{"activation": "bilinear", "rope_fraction": 0.5, "init_std_o": 0.0, "init_std_down": 0.0, "lr": 0.00623, "lr_mult_down": 1.5, "beta1": 0.95, "grad_clip": 1.0}
Each number is 500 + 50 x the weight over its row's rms, rounded and kept within 0 to 999. Layers, rows and columns count from 0. Numbers have three digits each. The size before them is the row's rms in percent of the matrix's.

# gate: layer 2 MLP gate, 640x160, rms 0.0982, rows 587-615, columns 0-159
# up: layer 2 MLP up, 640x160, rms 0.0981, rows 587-614, columns 0-159
# down: layer 2 MLP down (transposed), 640x160, rms 0.0337, rows 587-614, columns 0-159
gate587 113:552490530531532496495533516611487479545437508459412386490588552473520462594485552515582563456503484456462493447474462516512536492468471423496561606490540493496589593372491422488417467496462373441568514445489547460437439421449465533532549404472503512501594493544523499612487487496496442492416516518440544526510497642522523482541514566511508523474526450472513639460499511459521486463458565543566584539434443501447528532453439522550546449494551514498507509445549469477546466492577508
up587 097:501518539509487496483480465470485453532526561577537537522454500574562444479429477523399549530479504573449455529496435591470568530409479435447462459464521471424475597539510545447462526470532569532555524513530444589523549433531503494465483481538568551462494526365510468492497467525510479501518529385494445522494552558437489466460560492452481553468351386450506412492589553421335572590463479464529517567553506436451509511501552627481521435509508534477535485520505439516493543424521509
down587 101:602460527501528423520578547471516449423482538466488585547578524428470470555415492495532453540538533490436530471438518437514448513448498446488458529490566420522535473483482467361548466549575491555477545409468407486451492477519544553599383506390501548483538577494383527466437525474516450490453538541442458518505435491560508553519454461478603397509504459538548513514542542501552487484451523605442598508536527482503475436517505465566495469567422482521532546538483551514548479492626584
gate588 104:512476522554413543459536474563580434412455531475418424484620586508477513500465586328583517550474537518444495512539546515499471536464509514456541498478527537463463488593470536424490483387534446477488491495493508426448476524475450501458490446515507538533504477467520403517526522501550398470457596558496542474456459504471541580464524475488512534524552411504423499587566477403552449622517537531474519461575463477460559508511461472399635499555463441490506537492495552492500571577432490
up588 097:511567570530451422472576483570472568453466500494463464521541519480499467539518544477461528433446481429515477614501441451515425506491478603558532526607576573604472513508420472449534538491409555447439450480538509498510515551450546596577496476524454478434516467591488376371492557506531597483529471434466479497455501502532560479559473544482486467474475486465533495423477497484490480537451528547425523507527499372622540463502549432458512436448449492472394555479541480529464465523626507
down588 096:432417477503561528439594481423522524480589435454500538432440469533569522529608498603426460494509482573538470610510399448425559446526506525426511562583473500525570471522518509550466448576545414461627507527555538480543461539472418472468463477537453528492489501574513567487517443528547490491556409498487476547544565568567471621481512560527533523475536483537537410440500526426474501486501505552507408534484506536491489567459466596481468526509582454521512472479534390502581432496461442
gate589 098:450456439442495528444511535417497458464490468490457428549520525384464499468445540467511505436527437586508471550481579491468531493546565416499528468436478457512615645449482529473519466441558504521569459527421457412542575493469468498493596586518496470455450479549520550567496519473513556524485569492540597602545591530506478515519496536490464574445541411476559479508501571577464423418485570400490465513548618546511563475461416549489484531562495503396527528544510463499488531461522406
up589 111:605455502486521456516624506444460524508551575466530545359447516484496491506497543503551516501504496555523488576447551520478559606571483510556523535411451507480487447448460576452516539454619428480540510487425509545519439384486497415445477538544509534490553573506527446544516502330575467537541586504489479509477489478487591537489438583478472484448571538488496461451559543436504525517451482484430554463504360468521560512492536576507547499495577506565521557499503493367491544493466525
down589 104:541553518518572488528514434518497428437536455519456440442399562499435516470464489526459423453470506495509457531562433540491527533503408508470451552476508564546494486497463551554482530480451527423444499518553486536416489535495562527535466522575452531582519520459437525428484531480427551446522493579628475479519426491490596567484517442518477482421416530529508520566445467495450462495441472507377474453516366443494464532527541498543475374535460574494431491539514566375474370507444609
gate590 098:552502536541518508527511495480508526622405560470508509505543493536531415573577451503505457460442441437543560586446549576539469486471489520522489555467516561547584522462560461414352445549534449485463608495517564507519465524487583513482565532492535554476584467621547588371543488420471403474509552545494471471486505455513442470495463488492484428517563539550470524539505570542525574503475478441486411453396524474613490478555487436524519534563472467601479505452446514530543532482535574
up590 111:580440454415560509438551514524513561430513486547572575466539490555458470480519426513414421570428545492478511543442508405441546466529476435582498469533548397491552411499492467467583520490527508498504530487522585533482515433457524467478519606509443533526494513410449555493466488565527468485523547557418541505627557545504437558433497476486495486557549454499522509482452468517448492579578469480553517543519409472468524486507430408355386415466445460540555552500485396514571471491505536
down590 103:488529571500472482492519486509441378571443508473495437434511511419589535527513544582559510553588459529545539456560470539564491509470437463439504618461489462567403485497439492604420453509467543405417446527422463424454475570439415527524424440456564516509467500459515402491549492521527600506501473456558567499453579392467603546472506519473484541479490544531503455457469606522526433542426504539453563442546571490490473494525463545570427462445480541489493531571491559519460514520494446
gate591 089:467482562543538531440411560565564566486566503531532520399577496497502535399543464480505538512510567640483524486528489482532557452575509491495439454399502356498460467468515440403409539460614529426488511458456545473452474559489464488582484479580528523446549473502455557507478468423539511585420472497556571491471558432545551488560504547487586504553584559468510504518376517512492556497500516493523510457563524478520523457477408530518517432559447472472444455589430469452585524458495461
up591 093:525545552491421492495459502492562452552510605525541551485423521503522515464479495488530493356463422507576448502583514620512517524613556554513443505521576527569549445461415611501497505489493554492534487585431529495518483548550566456426539535466499519495395531504539444473500519576535521458579469512558499559511516546464483481493574520505498445604425419560465468428615599465528505510391498532498535561545524408516421523541516439533485502429498465448515477494525463504435512533455367
down591 095:445484572538524530445530477543451466540544487470549517499516458517587450502516464497480533549581513459497436462404559308514439541563448537462596547496444482502431503547452435486458504518559455524478489513516585524415463454540491560554501622525449513587552458492422431450507571527418494462518411511481485440428484519493468588526528485578515511473482557567496453455471412555414356522545450507471503550473523528590542467560450588509454493542518476545552450445523512467456444497564562
gate592 097:467473424513580445511594579444572552487475496518430417436523561525516451526529576466558488497526588475440498513453586523527432616571550486488469481501397440523544573490542557498475448474408415479538470457453537504479541460462445444504473488402508538494536472495521511500427423379412537460547465462494473493508466602484484552457548551479416481559534512438547512578468518555500542415454513487427465557491516616538487419490424550480523489452455420517619484493543463529560501449510579
up592 102:550536652436414497501453516510470539461474542476451579504480483493469424536455488508611550519487447481473348582409456398540497450490386553463557492473535530520478449475520524538457486528569510482467491531438502450541501500547478515539572471498446554581419491611530515525578484617480494460418480474544412526523510467552507566499451524484614498490459450582454550463445516543481459541513517568445441503402453452525417542417527445577493565572537507459488441495469551463471479492500451
down592 101:481590497569467562556514494428482524493540533644446448531556542491565466507529440540522480514435532402622487367514494478509422525509515498485550489632398506514461529580569429504551410529545468420511475511504501532486527495491434417479486479479511410546476486497453516494532469542468527442493479558456447428488594444518471566599587549492518443546460545561467449543479473454538522467568446513507498501546521434506567464583564465492472489612429438442517508490475551436430579567458462
gate593 106:395537491572478500454521452589492603526446474453447602458354494473561540453512505494435436528525471426485475524503529507553495550514521451483420578415502512484449541431443560516516506472575538577441466446424464516498506564473442472517591499570474451516527507600542467461527501510513592507501504487564527500441532564445493540636408443502514482459417425504496555538623428559464417540470500499472495542441521554485519496462571434580509531485468526389547528495458432451512473458479433
up593 103:512527552399480529515500533503377519491465565501522457520513475535485478544550577523512523469512531592498562537456414538469501431440512571496492527598365404508507427423465516543447518572517490509465542577577464485399423574451461422449422464461551550482504459475402404443525598509460478536487422453463471500480528434518490569427483433492524526546531511419533530567566598474556507525541499513560567484499577460491484559490371501514528510469565458558530474589492508582508418514500499
down593 104:504563523437429516496581550512457515553472486557520501495592469436516521522570413460465462535518459601590516493527411503473514546408507490485577498442472543519513517460508507516483550478517379582467559477429523470485601544506472471535505488403535571578607598457361558446533533526552417522441558550478428476482440454517475482519473502478585498490624545545470497520487494527486506626463422485487525492580516493511518482465479476445492496529591545436485470499447668532463495532453483
gate594 091:424548562551485466440489541486572421527510506496476470596530482581463557418498479418438448450533500504484435518488417486470408439521446487486468397583405553516561402522494452457545482579541517484469502488469548564508595459516486615437434517450543526480586526406499512388500563464465523486586457515478412574477439571494516501513558441523493437556511504607570490416449550547513486517501515513499529471443530494558492549572554514555545476473560584530478551502454505433586430576461520
up594 100:373457481501479495464471515595482465499551498625494444414516455483458532443511497527496480401475561508368498527512415475503440452470468487486453406470538557522586458579476521491474559482485522462386420509486464570477514513577508577498516516559526497511539601384530491453483525577510491406409510469521523501513497485381473546586489382527562499510454457550467448536473558501613510531538440493537445532490526458548445451467440522468518432543516508484556494601473538444456576537502586
down594 102:469475479428547544464462498571428458577511511499511465403471463409508459458478555606486494477478454471588541538473433530573480535538462523376507433518550477436469446539442500551485415490516542487502569538477466585410435475558493435472573459525417485406477495496541460427531489562506416566469550570504538531471483540440554546433550548597578514455516595468544465412527402472404516492509504501493527560584507395576485487512565470527501631473568480558441514513501499485531477461451473
gate595 102:430502471544543475549543512477479630513514521477540575462489456543446435437491443439514517452386448344607493525542552515448520434519580500474583477521517517527488515525534423508493490434485536509438524468555440608504466551535525474563508502500498552482469549448454558426522473514572552447464503509452382498508483578515518480452584475493439456549518467517629508473447531516462536528483446421511490509599377504594506540550504501593525421586572504492514564452435558497455463495585529
up595 108:447552486447484556519500443487492619533495551489396530481433523500436500499533421582513510445548504522496492541542503491514493503459517597560466601553494602481612449514550482495484520479589500503538430542492526492562478481466496529526483543569554540429515504513457550620560436524444461485501582478421527548406580542505469568605574508397420535529461517470445431438599501497546497558466501493507505491522458598445459493491490527517427555500465454487471546503565472626559555397427583
down595 101:436517524534534541466500536551535478600556473484474367480446485483562525522484553538442443488456488578512552487635428462678537486479425528476460463473521476514588462426497556429462558436493399459489485566530510509540454497464533509490494464462504553467480521475511486528548489455429506473522581499558604473460489573495569521596558572429582558546520523530478492490574530534574540428466492541565468431580503557491483484430474550544401502466505522517434551599571507577497466465473588
gate596 102:434519460537495513519464465462594521449479448466525527392432494512659415570478509420567447452510540459439479572563566461545491550443502439434512590575458589544477396565527478463438494437496612429493459447511495423459414487496493476541522556552438434499486546447521497566470462503473510472518591532520500489547511507540463494475506486490446534370490447461511506515526494496478560541520575460566411543507526484509535468598548436530402593540412517497466454481546560499447406530495476
up596 100:453488551539575557434487524420478450506413523519497460598450508592433446477470507410489486525465477435543465458516545632521461498487471441548452481366519443485490470516556492540526478503511595539530617435534528484536539544475450566511492485570473507532524520463402487460492514535393571526478548497576544487483485513387576516505516499393537529622518545520429511449498516461488520458477545524491637467422421464369481498564488451518473498542520525618479478484504407529513478515526450
down596 101:494482438518390491568501451493533520416478385498362571439467510515576443554545485521504507395509518511480443516489489500548553495506473567452497517422383493478460490511490487434505483438432477472410476637559453434521446479549468429545483594541498432551420489492505581544475549502557455514514447470452484571560495605427466492554471482474476524416388409460525486523574507556467501454528573488458483426566567541577478559473510552486500541491476519477537563493482585482446501532533399
gate597 112:530456512506516572387562442417543506551486446558486426434417574449531452509581488457497524528462525538501513458491549549453427446488590568583530495546558503486520499543507472391545517512509479379448432509492442519508524449428498492590510456519502461547466433433526577476562573502479506548598474490491571459460498550453411540478507498500497501485523576597546538455555454547509603486497526600496411569472497549572569450444486490499519487577383541473425576439482432428418527500503531
up597 099:464575492546519443523518488486607578553550499515458523473471468511476391508539503481385465456488464465483486361530479496419497496510471501611427499535527541491498589628497444476504530408418450426511493490535562510559456559606516471545453539545511518504519584522482436534543469456538455517538571441434571488528521493522543478525399496454466444602598437606565518486504507497520521524539406533563560519478484516415538576530549520580407547519520509532475470599508541489414475548486466
down597 105:416574537514462491564473571524484554427506578515445487517567518517555497450390525528519482511457513568487565511482543443523504479472442501552516520504509545528469440376494572450447531614524573474506521491517466559502560495517513525463498456555508440506513447542477502486505490496500624601446382455477504603604530407477524530518479460575556554481479589345474585512431575567496461495500554465469549464596508397449416474513556479467541472474533500517430557517459440578457443542456486
gate598 099:516528492562488474503443502500511376568476526534532511461465506517470544523453541513475542533476497498563491557472600503569461473512568514513505515540481504634512453578465525528603634512512483534493579540486571445413539515511526341513404515573464504504565458450490561507497459607535450463487520487616465471493577548484575409461493587437433516451536543517584536514462579423478418492361604496493466535531433506568500510568490465389465498459507534487489459493480483516493510466532511
up598 114:501477456488574502452478516486552519589566411502483496418513598395492447470495544407594457548528514568480478551451533484440528451534478465563568474525641431479525547516570469483418474454467455504517498427397514429530505444551545479593504512533584472538424555501512468487526575412491551429533535538585589595536432522484496556506477572523526495464558566477483498472543507477493501540474475461519509450501505506431456536463545463486378431449562604461537478496627422479558471535449511
down598 104:502487479439560533416480447493490439557581489400470467483503515466448491511470465392460475444477473573473463450488538524396429458496519417541510506549572455494521532537498447491530491455486469591516531492378563413511523531514578452617538593521518511555394570533469490415458588471505514500535479504533552530458476516449470541507511519485536503543515517462432583506513512470504512476422600417369485510601549444506390532576540418496481448561520571461548459522592494462560496589437541
gate599 110:444428597440525456562539544518391541564412447439520558543462570506538533444504514438518478492532446570533460437489408451491451452433514521565492426492497506402496488464497558470491512532619472542608477522459482541532561593513518472541448570403594521426429458534483507440551504615467462515494412573507490489464524444580488463510521442521560394512509556490532514519510469461501533512543469486531512463474547532535385596469479549415518454489549614458537505584496549466544489482515418
up599 110:484577477508443501510457572585512471441412441459516516429574463499521493492449509659492471571527395398511508498455509430564510460560516517462547520546552486527447520520432424489489595524468484509472444569451521522479567543620417530547479444475542484501598587532431564460548487554497552550485521542495451508516405524538449482536510434498578512412486580522447520411567545509520462382461546482487519453535529478490434446517444616462458558501467444535568500517427477500539485429475575
down599 102:480570495514519472428571450480580455478528456576459616591518437465511492515514453609406434509501494557566563598497525539521560518529502558447409508474565529479503485462503547550522506603544535484448534491534411448460514420486563544571581503463481496608565575515456478542466443500403572456437519495516507460511422536465478482455510495585510475439485528449562517394558450576474469557559520464474449488647470523389488437507495510535495550519531389476561449463519516553490515488453483
gate600 096:463504421438515619478469411498554486498544483464469521546569464684433516613456522614512408500486544481476531528417488448553561529408570498479517551411535457458440507506581490598595493496470502426509445498457424546570504476406464447518491487463478519505508464512493557477492477540562446567564535570450497512484527456565507470425465502512485470539589498493522513347568471484483542463437427517513523595496450459461522495415521457501482452572528476536459509527562524538556500486457444
up600 099:479465624504395497447610499549554470446485453473495484530547586569538523488479462498486503486475497468605519587509535455556571501517428578515529489540513487473488445466488556474523471485650499461577449460468505553485479534491491516541401475473472462479490533453438532465545527453454443583504543462543469430488482542444646477533456570554595466554489539514471484459471472404483495503450535467507590487523413507543527420468443516470471425587470392453578504490359471515518526414508583
down600 099:481501562454569575437486570562578517448489534545503602533538512452523479614450425502469575435480501514487520469496451460478518557435502508474394487554562545470480431467589541468401608512578503476520479463539548487476532464563556468514479463498413518406571492474544440507480501424526470498493537369455505547523401457431561544518574524430469453515447460494408482471464496446467465568568505494431480434516465507569496453481420537475481436515477533392538539474415573579604514481550548
gate601 098:425501565548455500429460505445486461436529589560407485437568518475451548508509495501491546533455443490577484474538412554554567456564463436548463525482560501561515519500521452462461454546517564428343488445513479523521450541491517480461389439470484479488578500498538562460544519671561506488478481479511517473442572462517475558503556463487540475558650471448491560522438557501458500359534497585503558500539553514427505547455530488521524437494506511558527453423504507544545621540547529
up601 096:470431527482495503444522481521562456385540550493558516500493552537474548496443506464481441490508493481522457470494421452524487442532567506537421478478532502461535450539429457458541455461525434530358523441503485535504475513492578443547404470513516435477437554454511551424530527583607515512458529531580495561463611380490513592493571445463577544582604538463487498451447515456515515383505451621482494478475568565475475579485475473562479501448519462558540437531512584444556534566550602
down601 098:498488388516567514582499549515491458464593537468636523439450486528518444458525534444557412471516571558431576482456554518459480522550553533462464484525535484475504459547395576541533533407478482482625524563506478520424520509471522457559506563541459476387462548499470443490502518391568456509479582537574504529492516508545487521493481541507576507504400521478481487409501415355588489549437473465462468437464530492579455494528498499586462504435553463501540584607490527445548464463538499
gate602 093:580528481525480557460471509311489510447495526534387522520511564539439468526556470512551440546480488524485503504443520501502510575524467504473577521450592495495481560513530526482531472483476434516461510537545458602557559471470537472549564570576529606431411458504506624523481496530487519650470462473497498602466493528511494433431441527494453519537541581525492438410605500466436561480494492538568546494575520505519503599517465506393538423477469553446517540559530411538589536480489491
up602 099:487462506407538455517544510549371451534524496523600486523488575456592553510525440465565602500518583437400493565457579495524476473518607452472525540531420478493464523506508375493574577474453500554505437505519462496463481497455514460542446503501529485454498569444431580446406520493536464547460511535555593493424496504547580504502397540411509508543507495529525410447496440448515619495549545545534485443547498432518602513541498501501529494426542482480522361548480404546513498487497453
down602 096:531359531500465635444565477477486499483543518529501537494488507513480491431557480490553612423519667497459504409605387489583485510505506537454457549540536533580491488486637547455490429526501536504494476489456538431565545479407540468469472497509438485564471486544517456444491454556482479474505393529477488595530572531521590516479507476542509468470536569464536544477512457477552512567541521535580604565452524486507547404420528542469535462465445498508561423558469505505430525519477435
gate603 099:548502550405500504556551471463470464556485510565504456555479467483510493525551469520559508439522546531464550447417448415565433485528517498544471543533544490558554524491464531471456558588597506606415503571490500415429472577461515557444602514473578511553463554532509455515534495521409430442438513485522539421474543602404496510455513439505594428444441469528512457465542550431553550372472564475526450524510584508501522513567549363501449488507513508383446494440450462499511542486496422
up603 096:515464470477528515529394573430513471494512528591517530511510455443560466455569593496562580543500562552535573477440575505476507420491483508480546492532465490541528448614395474516478559560545541547479452540487453479558491521399455530561453543521512512555540540496580503417494456482471517461456434444474578506507462590543534535458413507550489525464540561321493464444593548549638476529439559495461582454469435418456499483497462403503486475551524463517570534489550504550496515560561458
down603 102:546427501484444466479463537512440515574526379515503511512422443439473518606477436464547567425471581537515555505530560490472531498474431466459506474567442563459474483513555512535419433653554438573442420609530477496556431551531618549544466564514452467532581526523568514513543522489599484524514407470490503469527547522449540457462463478395481505522521515510550478515537511514458550407451486533461396507552485483467488523556524545469424356435494579478516458457517449490481470473436448
gate604 109:559539509538546533482486547500498580467451411523478527412495540498521488582584550432554462553567469479436551647491531501455619325544518445511570490579508499563580502436476508486511446484589478535602519493532475490536505458484525462526448497467495531416461529477451552562448506505430506509538516484476466559518548524629488514488505454516435480559409502535483482486398495468450523418528489554462521466532520590464508487538502473516604579437553547467407541505495456464380538501570533
up604 101:524535505557509626529438503510489465520444503534495582619501506577434555578514537490552505542482525515420478425386495482469465457483450541552556487558557554450436431516542465468553466605483517550558493395457555546489460515436558591454516520512464400447519472482597558538553464455448437416518484527524497490453510541535469517500526451514532528529504533596501570562481462461456465439556511479589487556511518472443479453502468532489591580478443567451418498484529373411413421494438547
down604 103:516567519406605500542436527449444503505582466469495480495546565576472508487388495551441546462450616534538470424447609484493469418565495535511484488416460532547479583475462561537543576547483536565452508563440534524455544528456507488398529470470433448515595433542455588481562488465527512552463461534512601510531549470523550459567438500498497426464533522487558467476448541508453554438473496403536443595574484526492437543471573508426502458473537483566644517506435438487493463506511443
gate605 103:503429512507525411571542503565538472500408496474421483459495511472504513521474446533534450565429543468559535505554564498465497519455526507458402466577436442558511489544479453506532497508513384502464528532489480455524563487526515379432513553468464460436571485437376582422486515573440474463475458478431478526481495482542498493498506598442462497465411507407476514429514565524445444519522538476435461481511607418414499515530524556565537484410374465486513489538509601444478450371602545
up605 103:517572565411428553490422431432493512502569536445453580601483480514576541535559449575546509444523403470453516443432511517507445490429614506537531455622435495513570429495517477563505447522464579475542461502453491433549450455572468529531526521570453562489540481554559443499486531461533532497460436528524493482458561556490512504514532548492556528503537482493429544523508448439503515508427577545549665538457446469556447455471609514511478547555403475501504562450560419566507516529484407
down605 100:529487452577497472544453512513571423537504499517509447465496504475421393461530512446477543577463518556502507528598548486457521569582474423500482477497453438550497501498516492484541503485481472494520494617437443480512465468465548490475499445511514459423591466464340484487490436467451469418461482510500444498376514408421633470432419458489501421486541485483522563487455468456552478458540455437497450591561508619497464468562441455411491514529450436422500564529640539492482505554535561
gate606 107:470469489481504427496567465543554509425549542496381501492529485535458575508490441484576407497496477498493453565389488474520428490475430512429557487448475505530540623461543509522532527450599462432582522529451537529541541500458581522509590514504510400445549465472499450439481502543505516483495495446425460484521479550526559507517541457547418462511446444420411604470530502478466447549435490520446434595440476599501522552531523524517476481421418466533607645410504554433507582472479487
up606 101:489479433478505412475549519544558511461462512434504476537514595571492461462535389532541494467472521561488502533508543516503410508377509516471521550542520467542512497491527463396546583462536446483458446489484521529492600450543461510506413504522388429433414557432477409428567505519477437495473588511490456546446470427558551469540543531501501570627507466519442579564605538543502502509537496502446426428520449567492502587457456484452448485512482535502354529500522418535419574547552542
down606 110:429473461528533467428586585481520532518525483489513574487481557502601383506447610499519509517438526472534497462504477440488473453467574555564528582499467577611601497585490457405513466526588433468415534524534536577452556562504460533466499395496438534509508468482555430541588434432576495440558556519468564529457462474473459466477516628495513542525579521538546507551550528411484518499502492547471426434528523421505491489494529481516578460500549498554376416551569460499521501469460488
gate607 099:596531494520489569527438429428485493478481538488542487433414436533517462402548496477533505477493475499576481479475460457509434499564453422507501495502456647514548428570592469518524477510454481493535558501500496356420536476554596440562500549491532492528622474542456557502500554450501526429463499532452551510523545517550549415487571454450432502485480472502501555458583395575427546559494404499519522468503478499516569447598484469526518541548537602457402449490532536593562422490456461
up607 091:637425575502477531537442512464461492463534484582463529498429514573502590565544436445474500504552561527468498506509450473586568405488524496404518481491520544436477527543507408516500478444488412437423562471511394467433431523489466550567486494484548491441504499532488549492381548515526480567482572503508600443472524501523414510477552461430510556458635517510515589517552565407524434532477582511506450524447548423512573509587498533422520481559496452511413553506478474546556565435523498
down607 100:496545549493524459474505541519508504476385504554458459426429465467520458443544523508545493427431482446512441546571453489457471479570404434505495456500469544559484440473528535543523446545554584576512578511506449475476452447548530465545416529500513548553518487517430432505472516520360487471504453484531438472471495645440430498457527441567420578453509475450460465548475437540469449477554483441506411594485513435580480539451528607579562488564457507524407544547598575556445568503471432
gate608 095:490458424512489515492593619562533452547597492562489488451509408489544545579435451506472477445493494539484554454454522472520565472515569447494504550546557519458535564450551478442549570467403435428405464451459529464541558535573591587575485522475481461508477588511420524490523448553513573555495520463493427532459496431525565488513542446507492461415542464496615521545457550470573608505545548476578438463504551413583438472418483555499503540538565502594550495530547537531502453503572548
up608 102:499528516435443521444556484394588608448548509474449425478501590533509424452475449532539465451520509422470512530492551366529560470517484471361477455410600544483402552556418491537480543556547515557479487499473482481544480516438523469494519506555493437495551464476454560571489450437502492573474478511512531518519449484511450463487476583487451572472533484474595425490492480523515586533511418539504455430508597573424541415403448520429411531463437555457546540521491577454472468497583512
down608 102:526437438479526580512637532445528524456475427486556487490442499559404540519433474494486491443550521506502558448470544487449589469502592501491555574436567417546449558574576499463614503442507416557575473465586558552510512498524539429519536559529498424432547572499477586523471437475457518501500505512468493507481522502482570508622491450451531495531576442500615471560548475543569543510498533534616493442453512477597532533601550523539571493439536498524493487450396531556506554544479514
gate609 101:544538584524464491537549442528573573458470521567524439537531489422400524418544507522375524556492513466490440444532558427442456427537551497491549503464518462514520576500531475462547466498469495564450503438513478572419516587508408516561555542415536508606481483589558511489466543436532529621571562519546591520511560486573397460539474509441519501615566459519435539518560582535602437533466499438471494488478432455465496540490538524521598458540456491531487530563509507560566543449506455
up609 096:413431494430566596353506412312529498527505508508446544537494484485551447461518524435549521539526526473463485533466530506511504527503541594463480454552506431537497494462556480498433513477552488507401467444472396429502557458532439518501514506443555466566477533517580445565509544521472556518431519464449614498476572552493539473556463483485458592509471478429460490604492551555526525485514373463506430456546478605458382454471458478561468467494502432547555441466503496502531486436516531
down609 101:466455536526428467521519408470507591515492565517582524562505547429343469426453533475467528489566555492465487544540529466585462433518464556558459468481447530538551509540470375374501514486502594560465561430493601523553606394455439512485494460442455536550486504532502459461549502409495509648521550531464474533522513496495449490462450479447557536479560488531435528498493502452585582564523511443504445512469506459455398479483502466468455559578497567517526488588518539565569541536479499
gate610 107:563518479438464591495376430487537503490498460539550602436505473487548484483440486500599507546542493506494461508452578521567502518613469546426535555509490487563469503435550558528487612524584488483440500465459455468439397463493515583489551422540444574588554589536478520532575517557406395513485496471445423493423476542467411501581471511562536523534504461450415518547499532589485525527483498475485459410550562503505518528537481502517481546535431450530408386482455573557535486498568466
up610 084:494523457420493544457526496498451474454511460433565416548495517494538541514475514523449471589547552549549582580468433521427529485491467627397499507379484494550488540420546541529549570558497483525603552438433464626548462539443449523430526454518456511485534470535585530519557555484482555517522537523582535598499440530557444382557527477481495568548448504474543466537431581466515452419546586434447438467465472518519484573555468540507534476570504476447583483486554585556528450506507551
down610 102:528515520410468474431429591486465557364558462490552533463476555562558493526490513484565480568511469509491475491435475526568531484632520531514556510520491503608453510507529563434526518465568461549412599500456481478615393434471510609464566497503399491533459526510507487526566523527464519533497473516547434567468493509511451422561443547428609501478489380442455502462524494576514540509451576505519472486485470527477527458575550596445507476548473499559455476454490637544524462563558506
gate611 101:511469580535491493547592469557532485525439459528457517517482455504489577517522472487409447544529525507495509483506429440521475463468434537573583501476626419555538508440467454510515519540545500477434414509560502507538451485502460421496472371532496408514539552508325424432479473467567466592465620408514507519444557507485543595595471494514535547551562532450457410445528491536450547471564493514468481535456471510391491439480523539517415565499522453547481474448451546508558481409555473
up611 100:497467495496543521427455462454459508540584416442520411516449537484483385442495410523528416523410481411388531516506486473568547563521547469543464547458509447534591491573420528414512418592481585504492444534527453497453549483476449424530452460559611545503561445517438440476482470514464530447555535452480507583530418529419514487383514507461499499541403545525539526418524516553508411474543470546394440560465479519549523478506542468494438531617512519456502505459524518491549536472489426
down611 101:513532494577446492536416550479534396544422538551507458491563568409511552576550537560604532445456497581492480508618514447482469497507564482492442478492445478455498463538487544476495507586557459389421509482482518422534477505561551502469447424500534532489494426482565457581483510508427475444537430485483476563477464483532419623490501468536542496540564447537610456519498497503477367503497490565485566416425502430556506542574559451522539494479516506578470456403401584436500513489571499
gate612 094:479469520481435585485478485480453483490562486557497455482559475463513519481463529580516557435567536475541512518516546495483559539508559527508501560461406566443478562541456454474497488513455532501511507493471572514618428436472554469524518432517455509435514389367486419475454489568468541693535495516455551607512533450467485458498438508546451406434532526560485504549494461489404425463494484459500465579524537561599601497545521534492435479415458459581590459554469440490402478443512495
up612 090:463506467479536449433629420484535508456462543460418611502451520587406453508478523482476498511492477602576505511524514547471512505433510505614537530562447536457459423583498466450619560450521570555545548468448465464526528597444457419534581528501517548601509531584454492535425464428533547460461521422544443375461426510524462537534488529481467552547476516520513509490484520416468446480459524613482501499458491368542435486497446440508562554530493583510486454463455500522460527475451512
down612 095:534469507521515434477422498611521537492422563537499508494459446518439497539438509454504453444512479588419466348469508472539484487485421576458450455493484447513601482543434516496573484513383542558481426438501550436494503539462478484504546530490514472521546474559529506463438569398486490510584469504452485391503415565450456553440492527464499542452450558388503497421422455578542564487513488529597484496509477494473521554474524471426443413590522502487477538387452505497574496413486605
gate613 104:511472513481389437410472471446518483530558443484517436518519423434415567555395451541547501550513591565470462502570507491496474503497461493431451489519516527454575573610513515431437530471501491491462570489456534477431454447427438493558430555574470528493460566459492552540545496502439575483503481453466430558418509512487565479462567529505529550406410443465578463449571488560558492517447464566557488550376473578510455563546486492493503550416537557499423540557508596431460533550548555
up613 102:603506569572524485549461504565449488508504569577500500483461457517568526497502535462488490549477514477440409477620489462461557500515434495512396540489497448468477407372401531510390486497487529620459469434444461361440462459514470489469417499409459566547552554538458400479466483555510510480480539431555528547552489456458452527425464497547502482519550438461574426448529490578560486492462485537516487529484539544506518499530410452555384418519532449515590488539489489409551461490526517
down613 099:525442505523504451490482504490507624490534568515516383575555503480493503488479460480451483575439536465483444427504517545496437442496471463555492563497518456533454491575471464441532470522481482530491487454500542443473485503473545520480507441486483554460491512470455580459455331444485544354513496386441481535494494381387505466522565438603561406573429437402566477450499492523475560417465497552413555418514496511487455468496494458594526498500545486564557426515503417491548440476502587
gate614 096:522598449474553514439473515501519481630478575478559476534467518471485599449540421582532499461603409513515543493533533474441532547475478483590496586448492572519526483457492454531529515582519600518414500548572418454547517417548518525520485491492463512532486392469545466507369406551411493551486519485458435485434539476430533542439483472464576485442477362571538507483451479488534476515509429430525576513511513488486456546589477426459508468442573497543475498536506498453556514632486490
up614 099:465578591561538537447509489504429537604442547484397525464556592519489494495575482507549532456489481492489574502466476523514483425405472557485516561511504417489511519452481569509530473466502526457532534519547539504532568568400532433494557533480464436485512439474412448512513399541527439463484437512477527504389420514631461542594463493528503520445556479531384462538518387427565561487496516483557480466415526508434481450408499487519614575491551569418495587548502443490492497499447452
down614 099:497588594561519504502531510537500381504531428495494543588454514481477496629468425537519433501504402561502526509417435503502405374449505396508504441385500455467444503431494542534525458540478523548515558420484527477432436467419510394476482486488406488470501476449497464443479383533589535470522441483435560467508483542453491526575494462502493513521501496514420485527549505441552413585504500450519475557502505495466586477467597541434502505492504590527554513537444455482431416515521595
gate615 097:524434455526488495514492458645484508435491495452487519468428452446517531563506519524542486411549448578502451473517449507432536601477548497591594403469503585517510411526491494512571530556480507555547563551433531454486496498428457497510444518512490548519564430519457516585535505409460506487527553556492577517455441569477594425481427452567464484469489522583592544486468500432523436513464423461422489391549545515515567448475506389492552513534475522547466563435520507567579435377496519